Each number is 128 + 32 x the weight over its row's rms, rounded and kept within 0 to 255. Layers, rows and columns count from 0. Numbers have three digits each. The size before them is the row's rms in percent of the matrix's.

# layer 10 MLP gate, 256x128, rms 0.317, rows 14-50, columns 0-127
116:133085110117133168128125237118082114149122146157096118091143159142066102146121118086130135096121116130078129183113122117156168113117078161170125133148134139167122135050090138160060115191143175143123103175135132141157040029160160157157102119133135130171145163094091122145116134113113205134149154140124114124131119095059150153155112100131141121177144123108166109070125131144104195137112
093:161149119166133154117128117043178099115180150131185134200079174095161118155161157108188139093121093158131135116162147135105116157130067174116127173119106073097178100143131131131131147166103132159090152111143243134157145115152119131181130116149134119115137168106098158113122178123104120097167139142139104150086068110064125138120115151126121100157197072131101181166139147087096129153181
099:066115170178148145152181130115085147167121103084146132166113117144164164193118124190113088165062158115137097139108162127130115081133148156156163177115133088113163146114156203115051175114107156146099118196150130116142174121065143108107107134082069110135150053114135142130094060112167098146133139112136166128149133185125133070118137113122089178121133094120109146159133105111180139103187
098:038109056217120149145110181132155133156149175146085099153102144182129143100168176099104108138132113146134050139108135142138099169163094108150093105126107114182119079066102117146079166179119071096098120119101093119157121125089115101128075101136121080160150118160115132175154185120136103136153140142126123130112106095101093142149120130097202127155193120101079139084130181161089137115126
094:167146083134120117144111165159138092063085149118121124099207150105097082147048096076088096136166052125114145116098177131132180119074116132214221117164135140118130151102153132119110078120129163090106086202113111131137130142102166145111124166132118136107085166140105131160111101115141092140126183094093116158101155116155117073095128104094153092128182154126128165098076102161149121115154
088:112119126204140106124021134107149080133101124117181131107099060118157136136141101179101117145106116158109108135147134178108160132079124133055130114154158112141095168130115128145107122117127144053173120116103122120097165097137161137128157150104112102172143184119159079129124109110087145174083144165103150132157211137198132115140133107070138207139145167091171087164089104088166156166103
097:172098170120137114133096070078137138130160153155125144173055156103113091173143117139151103197123136115103141165075164098123098070114183148132120167154088105123092138150137127102111169129119170133177093108101118165139122174140076110197083157174158158107171083112041127085117149145184099115081076090103122129114103135085159101076140155121108134089108069143111135144190119134083153113106
105:164106134132152094180185132083117132145132161115105097124113115112153091152142120116119167164187046098135125145155136110075146140166124186148129094139148134173162159123122153156119125137121155133104161118107106063104109113116086100160142147043120154110115184139036163132122137114130117137092135085092110153039129178094109153053136119190090089040155156122157152082142157095138135135144
099:179084130173193141151128167156115131184126150139133126148112103084082147142147082121093137104063097108089100158124125181028144093104094126056103130127080111112072146125120172118135151103098193145150100117105134135136130099166113139139163181146195154111159122131177142122138085158128117137087162120113113113126123196111121179115098176169158178131175200164144156134188124124089157133100
107:123142135096120161113129144167212077129126167125167128150110117172115112160110072163117109161088127064158117044144101143100140115154105168146104160143139154076160108106081158129092148119146096076120153141108043128134093104181140142173129168091078155173128100054136145138135112099094100142142125167142108116095109098081152164073157077137061084134156109074122092113130151165084088147096
102:096108114106115114138130144130118132174080112105131163155098164144142180103145099106134141147105109156116090162149118108093182160118096115142148191114131123109104085111056070159130143168154077084094047149138135067156087113173139160155115196066151133118123091140181064084111118140122114159142054153087160065113128119123124171095188176132126129111086166163096169184101159092141136147115
103:132136138173141155095106165141115126083118124107168135051084092068153099129138164149138171131157107134136158062105139147104151142104180106151078158078086108107102160122120037090132119110134049170090173097084122135091148162104116137169125103123097111123104122023133137103100155074117150110120125124146167112127174105164142207145115175094147161075152166169091112163133145143158132113141
093:131123111102090167109181162120149114123111122120134104127146124168109127135144204110105165126141076161152122171160122103127133064116178140080135171158132121089096150084104140121068070132145094137122140133115102134100128142173181089162156101154159128077148155123125087154148127069193131146140138138115107154121139117056093197174091163114124129116131075081114114103101148209002155109121
103:153133158165102184120074131188176169110181160163150084092109210152136136110061137091094119186155097158139145111118157112128136085098129107132176115184139126148102142132148118138085106120101146130109153161126156104127067135080135152081156181181138103147133165131147117191071124149116150162182033112109114197155147190126110119149118100132136101094094112137139104140065121111136104091094
107:140141063142106167208167106127132052120156200087145145070165139148140104169120166180141154120105103105088170099118135124151104153087171106137136115179114121118097032126142096135124053129105044150135110147173165173165172156094108125185129138136106142120119138081128101116064139103108141100094092134105124121134083083092143095175185111076158095110134158137123108123141125133113151116113
105:134105103101123152108162092108111091149137144151139121171093123033107104175136121109198126121128113124093113119122122111125124117125097124126141188110109128152127118191124074128142131076089118118108064106171164112202140154110073152085086120061126171094107135106104005171090124165110108179088125109129160121131102164122151213104086106112110099149123107073148097129083152122093144142118
097:173095158085138138101084129164142139105156181160135107064159061171115156188129073099154086156115177116094160040135085077132122115111204106116099136058097049150105127107149109167056105089120101119117085126095120120113174127125109187121114104101159147166116097103181126150153161153157145171146121127160131126143156119117117112091087167116132087091134126141110131178092121162082125152139
096:141110125091142124164086162152144080147168132123029133157151148054101173116173118117099174099062162147188116100181177161160134126134148108073167134166163148182144093096143104087099078149143107102144179133111101122163114096173112197185154146129142127161185123121158122134071123161083084059065154117136110125100138143118106120131166133120125136073113132159133077115114108149125153133101
102:157151085069106145112072168120120117102128111160139107116072141131124077114173130138112105069122095103151106129116125179201152119127094108137118154126108124153100064098153157166141182033111111105172155125051126142143125125149112157132113148125177207117157164123117095149083117184112137127127095132083200109054186118090113212182138135107107096154114098093097133135129111155119138113134
097:087102142129113096171189153069078092145109144073088118163135156155173085098090153142104109092046113109088066149100112119082185200099116128127084144122114146123099147175095118138156080121131173095116154064096104132122126133184159100094080100067137110113104114112105094073070154140135116137195121110127124145095173103147155118127137117074120078096090136106102157134160131070121134098154
097:118089148100046136158200124123116098086061134107137085164121205126120130117111109128136095131123169125171164167133109106119131169073121129122115136143130103109126109112133129131071187099148190107134120162115125179114129119132146162128160105124124158095137085116144091104087116073128115153173093194077153139068184127189133114144141078182121108132160042075110110133187142110197151163145
098:128127127129159151068145121129157178146050175110143124192158154114165100202181125091130086084162153137134083100136131108151119170104101131194137141141094158166114100078144117171161156132109067098069126111112168159126122171089132182127089104099177087141154167111093130155137180150112111153154152120104147175136163124111111121073149055218151084159140118158145094130132166136146156141102
095:101092131149189118075105119136161110148141084104064115080175123131108120130209164163138127127114173144064096084137145155078111133106087131124177112179206099097100119084184129107123113172174126151102117134149147114130154126065140143159162113099112126118142154155124142079140137203158125173129138145160129127157136133119129161137149085064197089192147109088114136144088122149157113195064
094:153112066053124198149096050090141118096136178141127157145093100109171159168152144124168100137115170146114149106151136108201138117174125080114106133159144132171140145091162169150118125130152160201093178118103152152174076171141183108158185083080116128120104109111145122134130129166179130109139179089102140183088130105174121121127119172114143153074108108084143152151116109193152160107166
102:199065185086163075146105117180114091158153088082149134169144075149105129092101129172149045158105132097157130135133161151105172119178156170166138075109094140117088121114091137073096153113115191139133112151120204126153100127144148109116048113144158127068119120132091147093113117146091183158097171114086140144166149124134195114132118125110127145118105163118141185144129103108140108142063
099:095145142126179157145133151105106131141164132138188107149077106124140183128121070119090161131077140117146124138113143166104179132129124193148157140060108054130077120189102119077112148142134112108150134176164131101143097159218131129112152164180124147101119083155155157093096123085118172170139149133084164110180117129093128181177149075224096093114134112129133141139118117177134185096155
102:151137140111128198137110179100140154114115089154162154151092136161134138141117114116147128149169140161214124087138084124105171143120130165134147146169108167165114122151186145143153118185118096074123179091045051098109101205163149058150098133154120137145105077147106093119108112089155173148097078142090151168093094119099085122126141205142128089137101130126111171106142112171178132152172
104:068115165132207101133119100121147067127127128072104103163160106123113162197139091144102118179101150148164113094086076161114167059146107151148112108073119117081129168109112163106131092155109130128107051121080149165160126106173175148163129102133150111118158086137105180126144151122140138147165124156146186089110183119091127085097060131164062156121137146105107118099114171148134089115052
101:118132130089132170081068174160205139137114131149105146145120100082175057135108185215134067114111111122105189130165088160139136158139122122156125130119170134182133132111107152122116151199087086123157102150149071153134146140163160120124157103087126172048145152083123160130168178127149114193100090109075166107120084112143124155176115090170054147112167131132128152130122128116125101135119
101:106110108107144199120124137055157165133108130160158133072087131204095140140118168165083159083132084132102122118104156078148175121151116106104163164088083126134105186221122122144114135151153119160102120102087136135152120111120165192155123183116108084127122142125134113131105142089133141167154169119114062099077156092190100130131151112170113150136039160116178091139119161096138098118065
103:123166120125164177144131062119151167055106118059101168161106130088162130151116119189131122105076219093075134138181140110085093082110135118156164090130101134143162155163100149178083104101179128139100114100107135194122104134126142112118081122125138091068070172091155134109066104135159087157186123157129154170112141112099118136167078116108122139091106098161145106109110101144133066098113
102:095071142088172082136119167156113147120108073093066128110152134184128174089177107166102124132119109141124118168098142118120178158123156154064161086063138069085151183078131104133138109177189133130144092098176128131161112126095149106166130101104193156137096128091149097147170137172127073092143148196111106110125102098150085111176115117105113144150146164128106160132074085139111116104209
095:121117109168121158197112138154125123107120123149102118138096104107121102114062172144172131085135168174122118115129130101164111138128112076130104086181107131138104137124104156158145089097164093130176099173104119084116167106102171139107063083091131149136165091122141080103105063115153107142150095088132192182144097158152072082169132111145089159183143108118068106202105115144199082079192
093:115138075128137142139119069128102210124158127156115126150025079084138137140115090124133078134148111129148107199165040134141146104141094127161103157148072084214128153095076136091148165102132106156134122101145103172138108144116125098129108178142120159114079152110142101169145158103121130115100141113084136107068073131112175155111165123126082107126099179160127143133148061097117126199149
106:072101066137130113106120120185136128171131118063085078137176105151156116206110090135106090132073121138129147178094193171166112160054160122091145113143150159109077155140090128147111147194156096088115155158126148143139074088154196112145098118100149142111149105186143099140137121098123083134137162129133134137123176112143124178193139148083153147143210187144106159108154158132131170135125
096:181112175101176160134079176150166140099074097155121128123107163092099129134133082172182112123129135095101079089069127165139195056148190143141138160127158057137149131094166099163125110166097141163143081122091087114080079185132147166163143110110142134116144196098117136155121186164122127125146135117137130106086158120099128125076108107124116152181153122177148083059094121092123170099147
100:124103127162126138139101134160203191179142060078141058085091137148073138138116129094122108113096097123144139119141176132145148174141110183086137107130130105163157140119136129114191136118096152107136151088099129163140121148158192186073143114198165068202105101140163095161143117084080087176127091117116096127140109155094107137155134111113173138110108132187162142122088083099140057148092
# layer 10 MLP up, 256x128, rms 0.327, rows 14-49, columns 0-127
122:066188091187131065120161068143143136091131124112102142121093131121168127100137152137123086101129109143157122115116112159101132168138118135115140119090189131148127122228144056080178141086116108130178090089063099168116143144175091110113091111102133091083090064101122151118139088168093073141128119123185086121078116134194129089109142100174144157119099108121133127099121167118141052122144
094:150114092167140114183132073108112160056109147109114144096181137106152128128138089172135137089200097141125170134100126146123153132126112100089136161135107105101103121129116133165138241140124154120123106123132105154130089134155121177139175152092085123159050167138119120108112177073115100108162097059117161141182168103103134171230154109121179104160124109076117169089155119110125152088095
104:111163055125114194148156119166128128085156081114101153132132124162184114195144100156074058150068137098132080104148103120131076070109111103153149176102090158136168141126163233159117130125161146152202170118117199099154155142114133068131152118108111111144121055101157067106089124156105121114154142154169146118133144144121144124125099167120144138099093125137085110143128134124110194147125
099:117155134123130105109119156174180031109153088201133079149140127157106065142168129201171111127123127091156204101144112186140114101124153127120162035133125171115136134125150121096153158108128126189149118108110168156129127128157131125158144182146144125108096161125091107156097179136132089152134169094097101179105139100120152170074113134103058116128129129066089112106110111166131202170134
092:064164158074120210130142181136181132146123134085112160135144152106098134187121158077122083155147173178161099136109127175089095097103164120080131145128107075147163129078145135173108079138222117131147060125194160150124117128123121163137146182175179174154127117130092114130172106147092142096156141107078090107119136139132139151108096112077189091123129141095134132122151123093072113163138
089:138171133113147103105181140142131160192119134082038122143144161101101103127074113110110143095124161105185111086179128170104121174127130155157142116128134095173153123100153081125126155093128107130056081171084158118075105176096105139129182185123124175057080078158171105190135161137112145091161139114172104146093082095099096136121089190140144091097117104145121149100107114159149096161159
097:148084161094111116118155112176124146141126138096174133133137144085116155148182135094188123143130152075168116119100097136135111050204194144115172149149169140072140130123143139083138158129114099222139137154179102113137133053148143142206115144172147110119146142154108168153060090158145157156146126078112106133181137152179085084143106136130101178107116101124131159164122096093154147073171
100:165150065111144114104165155156136079137125103077133134162147106128130089130102142120109195087149165089113134093121162107145062122153147230148154133144182107130112076160085111143091175140153135184073125143125151121084121152055149112177099089177126187096087105113112128092139069170134155086131160099091136165125148096134130177094090108176119087156074072132152114104150152093114137109106
093:122104159088091173126122072181160074107108121141110131091153111140165088210148138148120107162203120119137111135140124137168130135133198165185160129143136089135129130211172178168159100168089133082088099159147083155123085157091125164085207102151091162128122154146096118142132104124107090072086147109096122155137122111134144090136118116144140096158153146063108148155109076113123077197139
105:169130137084139164137110121106131172075149108163122044117111177069116108105138093114072151150157094074137103040165085116153180139084153124187048158094082132157137101184182134163103097116168101138093143105083146082126089163136118150131137096144108130113113101107117118096139076171138160134136160069079130132072148120186094130140144093121143097175168169145095134132096120137117103128092
101:111159160145082144107075141126131137168134108098064136145126097158150113169120188122147132174148152080125141133120146142079070135069188059054161092162060111126121141132124155177071125107111141130104167169106145141120196139077140143113153071150132094140135133133149153133107185159053138141156123146156111105120219143106147108136115195148143175118116139136118137110133055119078125125080
102:163121137089130094201075149152155109097124080074147156090125145084170131150124153115179152181126154150124154117159095130125114149141113122150179115091092088150150102188080133126124081073135089091149122131120124165132151128131128170112074227154112182110147163110069052118081145140120115135098060156101146120110154095075118182138087099149107115151129059135103092089112140076128108118101
092:134141133135108104111146041135137073086143132177082134139060135113116048119094094167054122120188125139218134080119118103154129160103208151118074157153144140110128139121165084137153124106087145102192124142132106099120146135113125130070138140125156101156173118120105113105139117129063153115104155123168133108146112135164124138152070138162171165145122110104140076180127136041146074105090
101:149102175156065049138078099108088131101140129126139127111115151087168099137122098173143144101189128102142119102173115076116130128142148135150148137134109171101066131194138148115166151087092181136113149145202160144161134163120133138083107171083099104064131149127132111172132099099163145154152133129151102078080143096145157064124174097114190090111077079174121187145089177136100117180120
110:107118070086116099142071100160132103141110187150136122119083118135146167162143176103095074098150128119046165146132130124083092131077116097166108140147183109145117075140121086161117031202142092139159132134152091168125101178094104122201097147119138115152130077098106110145046136169164101127092144149122161089137123110079176102142154133124098141160070121121103121128138157153183162110135
099:084106126090148141159178125109120113160142126116136196143125159121104175129072126134097116178154133140127182136156118086093108111142153141132149081147148126144144102087029156187147183090121120132194105121135098100063142127135167139143058136138086104118197120118105135072122115055168114096140090137115126075132115062165169118197165152131150180131115136138136126115216103120147100107107
093:150142117091124131137194136158107153062058074116053152105083149155136088182106132117109089191142210137102161060110133089091112099125166125119103072109117122142211112169103138144119154101129123101140148086097085085106107123132091117079116137095110083146137152136130135202171133129165161133135070126130141154098122077175113098161157113119183191121114100157118129117114156103141101153153
096:073135096160112112108052105027184126081127120124149126099137101100127144165164127160103110148099117124143133116128132125128130160139119117175089096041056172095088152106171110089186077151161122146121122135069142136130098132095167091125118109148126064129116117122070150085141110097110157201181147148185172117138102096148206117132135100152097128081145131101093111109133173168101138123133
102:172131065100143065125097160025142142148094104113102114098097120127141152114106119072127118139126104092122131080121181164162113099113129168136125128147184132147150173147128131132141119142127105161109092151172177102151169164070137163081123125097122143097093078192209155116097091092134180140123188131123169132164194148120118123081192181147178177145099084162120115142135134123096156157099
097:168148065089149115135102146169115117164128074177138115168109130123132134147164123089122156178098089078182143101131187139091143088123082172146109087088139152087091078153074121090136160110177155149065115109121126126101112128118206136092152073195163149088177092130132105203149111123094113165127098182095161184111112082099093099154104118130131092127114123125117137124196120141101167126170
105:103122158128085120162134202173118125144100115115169111061155153183123085173134147087154116122136121193145107140124125098125102125133098125142121088087140121177132198067154137095179161116166111177171179094111182090056143169195128150162181128116123126203096179162083146120136097134123074154167095121115099148123188163158127144155101125138097108119120150155132119147122057142102156151085
099:101103147139065144178077142170120124124159119104068137094099115142145066111159057161099197161137126086129133139126131121101168157138149135095079171167144117046171097097139067108112084120116147141132118089179096130073121068115151122103138135185107089084119136120120202114129107144152102106097084090140130138160089094120140180096122161139117124100155116119135096120135127202134041080106
099:171141120074107145141119156150137120140112037149128146072164134146114126125136106137123160120133093138115076081123165126139145134088120116159176102157165126160137138075223175072167114121168155101160125125111143132119149150119098123146123150125087154120155132145096168097126122175173135119127150064129171148087115188146116103099147106071148030170141135161116110204092147151197047151103
102:107096161144190095099133122116129101167142126208144092114135127142130106103120152175064130108092092092202162101068146100160072142151073136145136071094119181179192162188132116174098117079089076121144165123135157149107158193110168148149140146156128135156134148132099134102105173086119066176121111129142132162151178100101152141102102122112154084123065095143163132110150091105125087103159
104:101180111137135141148136189087092139109177134140189146138084115110092175114137156100136148074171136071106146068148138103139077143155088129064122128091135145055115167148130061163177095090090099132115122068105101144142156129122167130204130103101165105091161126060109051139147167106134148144085103150144169112140155156140106152139108117102116081156112183140173124182104177110131115118088
100:169195168148191179097117166138183089149128137147121171135083115131150150103132151081039150188124142140104099124121098105123168157083095143152126134072097146110133157113105172108107132166109148147119132116187183062126136130074052107158100116099114134127118131182153186148081081148131161097100113148156081127116126079086110141137111133104159148125146083091122139081168150088146104191074
097:116125159153127090141101134140112132177117135150131129120181129151084179149153128106170151133102084093149155121130152074137134126126134085095057163079152199112104136112149127115095113197106170167096109136179180086151152124143087155136177171144157097127117195140155118161161181109099131156140069175170157098135205208113132154166134085136088167105136120120155116189149171184119093153106
095:110091153158141118128152089129067119111182186123132149084153143139114165136142155138069144134094219187174148085102153062145116127080096099072136137125108141149089091117068169129125142126132090149169161110101083129144134128233158157162094135088150143114147115155146124073148130128112132123130142114112135126153144152104165162143174145052063113144157168049142134088189135127112130156117
101:120134164084205114044166119092140157151110108136126092106178102109143099183199137164153077179137115139129136159126110181121076120166115114063112165145149111143169094080128127068144125134132140099130133139139138088106087111139137084082150124118121117070131135132158111163159210132177112146136164169120170092151115167140154171127094095135112147198128096131167160138101110109135038077098
098:179142123099135165100064158101155212108078142125164097124149106129175137125131168191136170117144152157135134153131119124092121151080126142155086118085122107092174163091136150124153098141107069140146145079133130106144091177157144057110130090093166155113103117154114181191156143134105144084115142120159181182118073122097125173076133108112111074094117155124112059190162154106109124199090
101:056060115116096139080123087090142120108097136152145132146160128160107152130105111110151078144120115153184137059138072143122130139171146110106066174131147125188101107198245114120169137149140167131090115173100136102110134136078149101180136100085123192129127112169096185138107145165122107080072161114179124107113120122134119100100187101127124197103142109137156140167158143109097126124126
103:143107112157103111145146142140141114149073131157151172128164131051145139148096164108134156143112163144113131114236061144150164144132212116162090147137107102160065134131144117111138070162126087083156165082150125072076092162147137117154175132113148076116148125102114134161158136064135113184105135144146085162152054108128190146122107128163130119141197125141125150142165126194132167174131
100:116143125162088169133108111165108112115103096135072113149106130107171145141107113037102172145133131103144141142142156153106112116136167098113148150152172114140055124138127185160173144075139048091115135112134053128153139074174175109131124145076186123149174134158093117150142068101154138110082099120186114108105125193139094061179161091188132116132073149094137150101108118109169158088148
091:088129084183158166125104079133074132134181117139151142152086165126103094108113128172114129135142154076063087180126103103150171184187100135106117160164135151134098218153144150077140135113109175126085121058153097143144126121057156133109192139120101133142078190133115141145126145099149090149158132127147159132106167128177121103093091108159094109134123124123074168167066095155065093152119
100:130175059094115143155092121112122066139135113099118174056172180138144106105125093144195144102144093140154121132025109139097092129095071117166163181128138097120158118092124150104099133111114173131148140122112122130171131105066139111117087114139124150170159098144116142121092092139161099090151181069120161095096102120137108106225158102147074126132124101169143167170145108179163119131066
093:145077184107137111109156143175159192178042089174091109085135141146138143168124089125171123153147145101096109102063104210110197062153101165153095126106103051072135074138118116174117118146109175154145070109127100132076145126169113129097189154116127103093129110079108121102122113144111170126159104116147093102084126113170151142101089085126129147120149122138146105069106135109135113099146
# layer 10 MLP down (transposed), 256x128, rms 0.315, rows 14-49, columns 0-127
114:147190146134146156135069093093125102081059154109134134119124105114200177159093129127133173135154155124104152127154124118124105125128158120118166099124071136124142105120110089100177159130103152086152076135158144131106121186112111121142122164076094145061123093124128143128129128180134110072124147128101096096178133162141135114167085101140125088162129124151123100103176140149127000131110
094:088127084124205151172151150193124174127126156139078170112132105139110116148085141071091121166191168150133121086140140121117171184111113164076138128077097127130102144130095163165120148156110154129182096131076130083098128133083184068147176132103116146150126091078154155110141065141104152082070065093113090197150129107163117165138149096117134137155158105125142109089110159127157059110142
105:118156172146137177107130110050087158143135072102101162208117139168089156155111122149124093090111181085138174040142046145186158157157138120111121086079098082109161140140120106169141105106152188113147158147132094155142099148068175139128127129098100131126124125141163130122128090185097132194146100066147128152114166142149145135143128161086132126173159147079133161083107133122093084165147
097:132105139125152091135145121119126118031177115116128038098025071136131152104140106104142139119141156093147091118108079073110104108130165131177146150125068064109193153088062123136116135156130133146154131133106127170155178120112173152147106100127201151102093121162073161122132131115132146115126124103160134060141145180097126082127139136107125141132130147133135127132177176135030144158137
096:124182133152120129133118060121158157087126123141098087160143147142128132098076065177201087087089186081107132186157105147089145176135152187077145138141088113183122095093150150089142139200129143116104091126151177189117141120094118132112165154087178117156120153115191127144106095099120128091097098124075113145147083088086124157177158116100101140080138184151162105168099143164142133152141
089:109134157126115108132050113153110139152166136162144128116063087115120076041151155117115101098090050131118123064133113132140193114120134103143137124124076086140148140197134100137108175140107156127097119170148077126138166172106201172122091143094121166139112135071167069204111182135148172156190128156142145140215111139135103104130126138157157141127125142146173123135117160108147159132173
094:092119156072157176190147191109167102111067167108092132154118154158139108143098081082170158100144139140131092097140117171124152164144102120070144180087123176138066088151120131163165090149174153126115120150169128165088111122153147202117130163209100154130139137175116124153104125099118164161118147160135118098055143104081076126135224151140169126109139124123160126132118162150085103113166
105:133103097115125167122162137151173120123135084108156167119136130081113141119123122117119171082109125150063102116063130119100139188116145174100191149076140124065076147143144130197126132112142169105160104157138186149125117086139160149065106164121147124111141144061061145174128120128100178161111136191086101132106148095115066140086165066112084133124179143096079167129082136119107143174193
095:130136174129107123174081148102063137156147169091132078124081153117124136109142061166143085123184140108170089129112186139089135082153070083108143144130050115102143149124131150105167138154121120125183150156115159068157148087098204118120137165170104081103119080108161132113167132045138109170106183077170114118121124146100105096176105115123140141133098175124150147158073143082088108099110
108:094100122086135154135109081171133089110160153115184121142141129110151164133142136130122089136215220129134147115156081162166121120194101161132126122192143144171119091128122118141170124069102049176098061084151130132120099080079130154167161116129128154109121186090150159049120124133150119077128113144134140107171146141165100102126176131168102113098154093148127103088153145074105105070100
106:146137083163161189147144112145063159183137163145143126165149142113148091131175047106123125137072105150105123131142151076189149153123144100134137142105087144118081079172099166159090159138158072111171193135077124152138085150059163135092124163107131131132139103147091133155140136182069108127136161158125118173112115136111095093168129088065149112069175147079165134101115176080118147094161
097:097124122148087150050118142197146143157115114151109143085132098169108154155085102160101145151142172150126136099155151124203121113165093108121086129103124173138134176109179106174157113118172111145085113080131098109166179111175117103169135142126119096152110133145156164063091163129114187154155107139139065121192147176083199119124155173130137119078064105145141145124170055175118088140149
089:079127102160108181123112090137093164090116080086132118144222088062144179117117155158104155152117173161113132166158098132118121123104108056085096098110141103123110136099109089126181119136157098129089114120145139146117142185177096120143139134109135152081145154185175150150131166114122106088078122186110079152101174146093080207177131089114061128093117166145126154115108158150088138135186
095:157158111117187112200132087199134166131176140168142149125090195097099154119142113131099121081164175096158124168124063153147130086120124124092128087153134144114080144114123069197127108100154107067088139102067151133147101122148075163163213149037143144112094138122122124108133114077187142166187112171114099119102165119098121182085133126137114113151137112108144149120165148148136110121114
112:120153117158174073075108133070129128148096124163142159148124127136137154167065122142170161144101166099080146117084154107084085104174165065149141064122078193159124133075102133166116137124141113107136157147121128170133179114182175121107099139168098151173139169118123128125187110101145080116175144102120167137137150144160135127130101109124112141166097169047197157106139110119060082096060
098:133105109102096150147167152081066104138179114076158178171047100167130122130108117142173140117139161124158190115159128140149106122116162079118144116083135147163145177115130062197092162107113089113103177084150104104128122099125146112124128129127177145185115114091133160153098094108045087142090084194151167176103062112112127122125126129134118184113113082127084163093124169154157107184130
097:088165145057115144120186148131156160144123139154119189091148168133129138103112205138096160139107138093152108163067106126118137116164162126081141063125155156123141163125111127145117105078155106090127111180187124150172130148161141125165143140139153179157166107144145115103202093102123097089114149109193121058157125171116110191149134116169117160167103127150060156136138178066184179163108
100:088133181146064132094155169125107128111122117082095145129113098098123132125126150092133167131094179143075175093137128186162091153152088123152136117130167159168123047119168112119167105094112130131170204161094116133113186104097118163144224121062158185135074160109112102088145100124128141109092129173087117137111141095161122144132067140138143149136086155162193123103173102109102142065146
093:139175147148099176128177131164149087153114115104125169128114134195105091111100126116124141165057165078089202135143115146153161108089120121138133157084162146069162119150132142135163092101194165096084097159142114152176109140146121125187146129188106092115194082121143103096136116205091117160099065144102128164145107123125088073156131107071115129089111138175184086121101079155128136117164
097:122145069111143110157132107130149109109099117157057103111144123161133144154211149133058142175149112089168077147129174089127099137136158159168140186124081083119095149100138114161144069111153116140108125124144137135150151069159069150130108141139115182106160098170087184154166127105115120129102102121207117090115111123087127137098125071123081115089221197153153163166143109142138181164118
103:115050127131144119180146123125150143123103125129193170104118143105106137140105121201163192139119082153009131147114129191117108153146098147140136088126074101139129096167159106193141156108155095101094148112150114107158098125109131159180119154139188135178091145164160128161114154106117132110145104103175155158051157120123125141073112161160155115055112115074098107111161072135111151120086
099:110144096125105152141080165163170063128186103136148130059108106107158125098074164097125148156128150111101131183069194112097152156120097170148132148126117139109115117134159135056162088125146146143111122152038123126177107093174085087152140163073181159132039163143129166096109154124102116118142141126151149125182130082103109099126070126156171120132098122095112114122112055151152082166096
095:157117138109112163155148054101112156092152092081126121151176128093138153094125125092142130093099195100149117211182140092113119114139181128096125094159100120117150146192144097144171098096180112114111119139116111148121109128206115086085081169166092163112174107117077159156171091130135124128113138100070127152173094151160126146151116136086100187137173178131146108127088153118129237144144
100:163153081109151181142156190149193118116176162097120158126139052109124163148107099081141154111158141152161099114089113159118151142094207132108075128182129081108076102086138174143095155133167147145128114118132174129129112127115110079129129137096169139089071168149162134057160062174098114176154117095129098071129139106130081128132121113165106162113107154097067148162132192141141138193119
101:060147162126116140103155136122117105079124187118136055196092110173159151116152123089152164077080097094151154060121110072193110103111214135115133153144074028113178110074136146082121121153142079122100105097104110146129092169112091130092164143111115093086127118140097121157092102133145164133142117146137111092112135082100090103151112156168131114092177114178131130096150081118127162136128
094:100098124132166158131151150117138126148186122204099137143138150119128115091101059192093109032133131119157132145154114140083116174144156169077117135147122101186175113087087097118078136103150124147141066095163099195166143107171211114154103169131096157145084107087122165060163108118127111138099088097130135127145109193163091130164175125117118100105127131102109107105149165092075158138145
103:121092108087126153146122114166140158134152122117127091120192133127157099160110117092095095121170018144124122078095147124142109131135141127134162137145115112150143119089123086128137131103176083181160062132155142132129142134162040076138075116167169073134191094112125107106109198106171149118141132109169112146093055074083178117111112150121080165096140092154100161102120115084134177077170
099:154156186098130097123107080061094110084113168136111142156094094119139136135140113073180088099209071126146131125136171065078112133101122136130083172141116108181194115166157134183136098133121123117132161176073126164137141124075107130131131168092172146128146136120101128115115108110197140058146101131104199118149113169135071101127131097136159070093113059126098146100163111156093109121081
104:142130107129111207148144112092101205132142141126159143140126130096179153057113101146164135091115084096155136168117090117156133115136146124126154141195110127112151202111076094135131120118108091073117111147126160103098121118037150105132143114086125123128134077056170162082138134151055143087145092098186155099130078159134128154149128111128152117138040131155110056159094152140125062129109
096:104126125149142087127131151102133081115168131161102137158167146119106121116093089119127089078137179046142142139122119144114111137105072086137118057177145151168150136082161112073112161127095191122178162125103075137119153062091136151154168147125075129113139133150110119100140082084085116144123097085147138101152147144153088157111091086093065156125137145102138126184090132042103031157154
120:104087153097109076063129178161113132112098125135193154123135159134149131114141156149130122135130000165124091158165149159157137088132115104175201112116121189125157153128166152155155110163110130134127160099132098120154115135046183192123130153134065168111126143119137110122160135175141144144156074154125086099115128091137124131151108122111148138163149077143067130146130107163133138081162
100:100131138092131166084111172150115073131128141083145131163097174147183131120158182084194033120109077172149171085112135148147097050141145148105151133156152194120140142070155110100162107098172118168164127198076178136125103115104087110058143134132120157107083148116168144133137124152132162084132154105163087140181155055153127090123088156101162147153136124105123130108115112150101138137100
107:158139126109149155152145094138154103200108133105136153115119153151073152134149144110113057097130125152145146080049123118049100150140168112116117174121148121092094162090163044111123052141111122108153139139081149109103129129102089181132107072083143139166094132117095121127085202153130168121114094112165078162110123176135132109121138137059138083139198174136110080150134115160083180125095
084:101139153155118062114122134144159170094100067095110122103157118090127183149105176141174137131143072119163159161123104073131170117122144131147107122108083168117181076153156152174112121156106113119099177109093126128131103126141164019156111106168088067110132148151160176146117109106104113100071067139123149178180061142099160170141154101097137191097136122135119109143086127163127189081142
102:137122125130157124150118094141149158168160057116163088155139137139170153150118101137163084066155197114089107136170135107138072140118141157150135143185158139192085048125156076122162125135154051112128185165158111123123173105128105085148136098164100155162190163204092144131137124153150097143105118140114090188097116152106123141164108127105102120139170164134138111140168167123183218120153
100:114112113162131121142123109127130065127142133181098139137131124166103130071099195156134090092154107142143131148112138117149163049108046080100095167109091198073155121131042104089119149080111131115157096109115150171132133143137089143075113040151112137108125165111071109169180157162096147104099137117111082134153156111143160115086074087171134080146167139159128131160085116090165127101159